config.yaml
head_dim: 32
vocab_size: 512
norm: "layernorm"
bias: "none"
parallel_block: false
Each number is 500 + 50 x the weight over its row's rms, rounded and kept within 0 to 999. Layers, rows and columns count from 0. Numbers have three digits each. The size before them is the row's rms in percent of the matrix's.

# layer 5 MLP down, 64x128, rms 0.189, rows 0-63, columns 96-127
105:514487513493449532494549563512539575549449477532538474563530411545565567429658442537587561553522
094:655516527581499483466510538453450522429509505420500483462528484494515439544448443552499468453482
104:493515551486576456452547403564504472433529509459573531528478476489476488409399509493551495615511
102:512584491452482497448444544538463519461529461489517454507439521526488504505463412551522556438493
106:527508634475521552519458473548396584462572562522445576493470534582382533520564502405465562480517
094:556444522488464481549581434572590426509582521446424432503517517493547445572549454516513497419493
108:537552514528580560490520582571435483499556580468449415538439558358412455518540478480559424412534
097:459449496488531513565482517390634505576467496569473515520495531587567457472558499496524512422480
110:562456448535471503468579456460503536516459478585491453501477485495482511420446468464524489450504
092:571551524485490494535359536504464499472436526419474387469455499458451471528566528518452443485543
098:502441545529500513495520533446465487427463538457466540532543460597548484602486563494498485561521
099:552510510560435530619380432551483538452518499407524512542460526463548523495480502522505523533529
101:541559483489500438576490481408516575482497470545484481501502432518493532455499469438424392429482
086:479612467508522441501507523442509521515598513474439505491532419550531385524477606496580526478521
107:486487478487394544403468558580431432562564484525458459487424511522468396449509528417486554566480
103:433530446466535436558536542441412442575480464501549490488517512499523418518432432499493545589494
118:495519528555498514482551529502521532520509465595468548499505497531498455525475576476499456507532
100:421461537529547421471486546478575430469465470557473550480501521501411486443418501425484518557513
107:508491456503596467502451495533399451564555456524482535475543479552462586624564501479470462552500
100:452441527483579459595560415447547497429537521525502472536564443506477419556458534553539450572522
086:550595439483448467467472420524435474519399605501577532494548549544480428558489393548515539431518
094:427523490496423535520517419646546488584557479457511501503530519467579440449506549535449512527469
100:527466480474463463525473429514506525498498429509527490456483467498547480548538498447520436493493
100:443568391598593459504546498510568548520497544506511460518551517481534572466483564483477543554496
100:454470509435527479461472440523517505497560506506463543461588446467574559488418466534534507446498
102:468545571480448487493496508537461563599632471528548559486631512549557543470539528488625605473502
113:549508501432508601519430457473573513495441531500463551539452522482552583484454565471517515517509
102:481452466397427500469499480484614441435515478395540506490516442319543542477510446507476493557487
089:582500527491523470485461478498413530568512514509538555541495514570510471496520461540513553549499
101:419549423510516439394591536477577511518382460526473455531534479462552482457474440599582512481503
103:533474504512451466490522513459428499487459503528590377496400498482451517562496553514561373455504
092:554480465495442605468504512592479468423492518509571534503592534531472502518603533459418468406481
096:415517582519473484492517487549578391563469481546517389508502360492449507464457507482488487511494
100:528448448494429527518458448569482567507524557401439461518499567479433544481533462441546560421553
094:587501621466542482572523515555495495421442559505489354513454498512473534532484541530537465488535
100:528521510486514435484463495532515438474510478568485575480409469525462482526484466432452499484492
096:510460487495524526518528429444523406475483450482501537521441425570468526511402498475449485516500
093:533531428584454500482457397485482467460578525514480491481474390483496479501548462491563515511449
094:380468528561469487446583466447582466560469489501474499503556499423488541504557487501490499434503
099:483410535461517446475475539508537522569584528527484388477568535537476474543576530532494477569480
083:435520466538493592491577572412527419528459540531443480502492599525570451575493497484512490553507
102:475497509494524558481541569502436416496507470471551508506504615461552445509447486517558457540461
102:502530549556505575410519467467534602512506546487526530465455492524568419496532584444508520490458
102:499475483511430446388474530610576472482461488561459493511450475566460458491527488537487519478506
105:509440545577550503522516494511501468513508488526496556469589541527452524464521484546444436466516
092:420431519543592425539489580452574488436522506475519433540514531450573537513516472498397452475522
103:533513398506450454630528545433458466502448532518494472526500508515466534516534393545590474554534
097:503506485505414510508477533404464516414472550551402515484468399439466481442459478477509477388481
101:571541490417471556536532548484433579474527457475484515509497439492506491536526580473443595514479
105:484508458513497492521540476508491528529499498477530530494557574477503455504516529529381519617479
086:395495484511578549444494487455549504518517459460510593526524468514547492483468563497462496577494
101:543517549406486503530498546526498569524449487453440566495542533517449531530551473532574526442522
101:505495473528547526509626536557529512515494473493433529474410507430580547539462469581522528505481
112:500479491506549522457481545426405489469418536422592507511517461482485465514397529528545468471512
109:529428424391436569547440378441466484523542509538535568510449532433599540534440466552484481520469
103:494431503488510476458442536567480473450546593525586452539485502524418542574456560521447493457505
100:476473533540461458463433435567406463558523463564574500467514434456534477497452563494531508459488
088:544526609505488584474532567449490527536450491495525492493414625598458503471487479491395556491467
108:509579528472547485506556444538506537395530463510496542484536501493423564403522446479543505441480
098:534459552548516482469388529512488534468532472456494479489504609514468530432482540488445586518515
103:542520532562551499470451587412537513545507422484518585510466452467480634490583482454561508572506
098:446595484418463581523529549453488484524475540466461455459452537522463545482500527515458510547477
090:435500372443435580559493485576523526421467443486490548482423507474534510495523497537444434493504
110:421470531503597459530493503511572522609364489505541507494569497541555509432562514509462510533498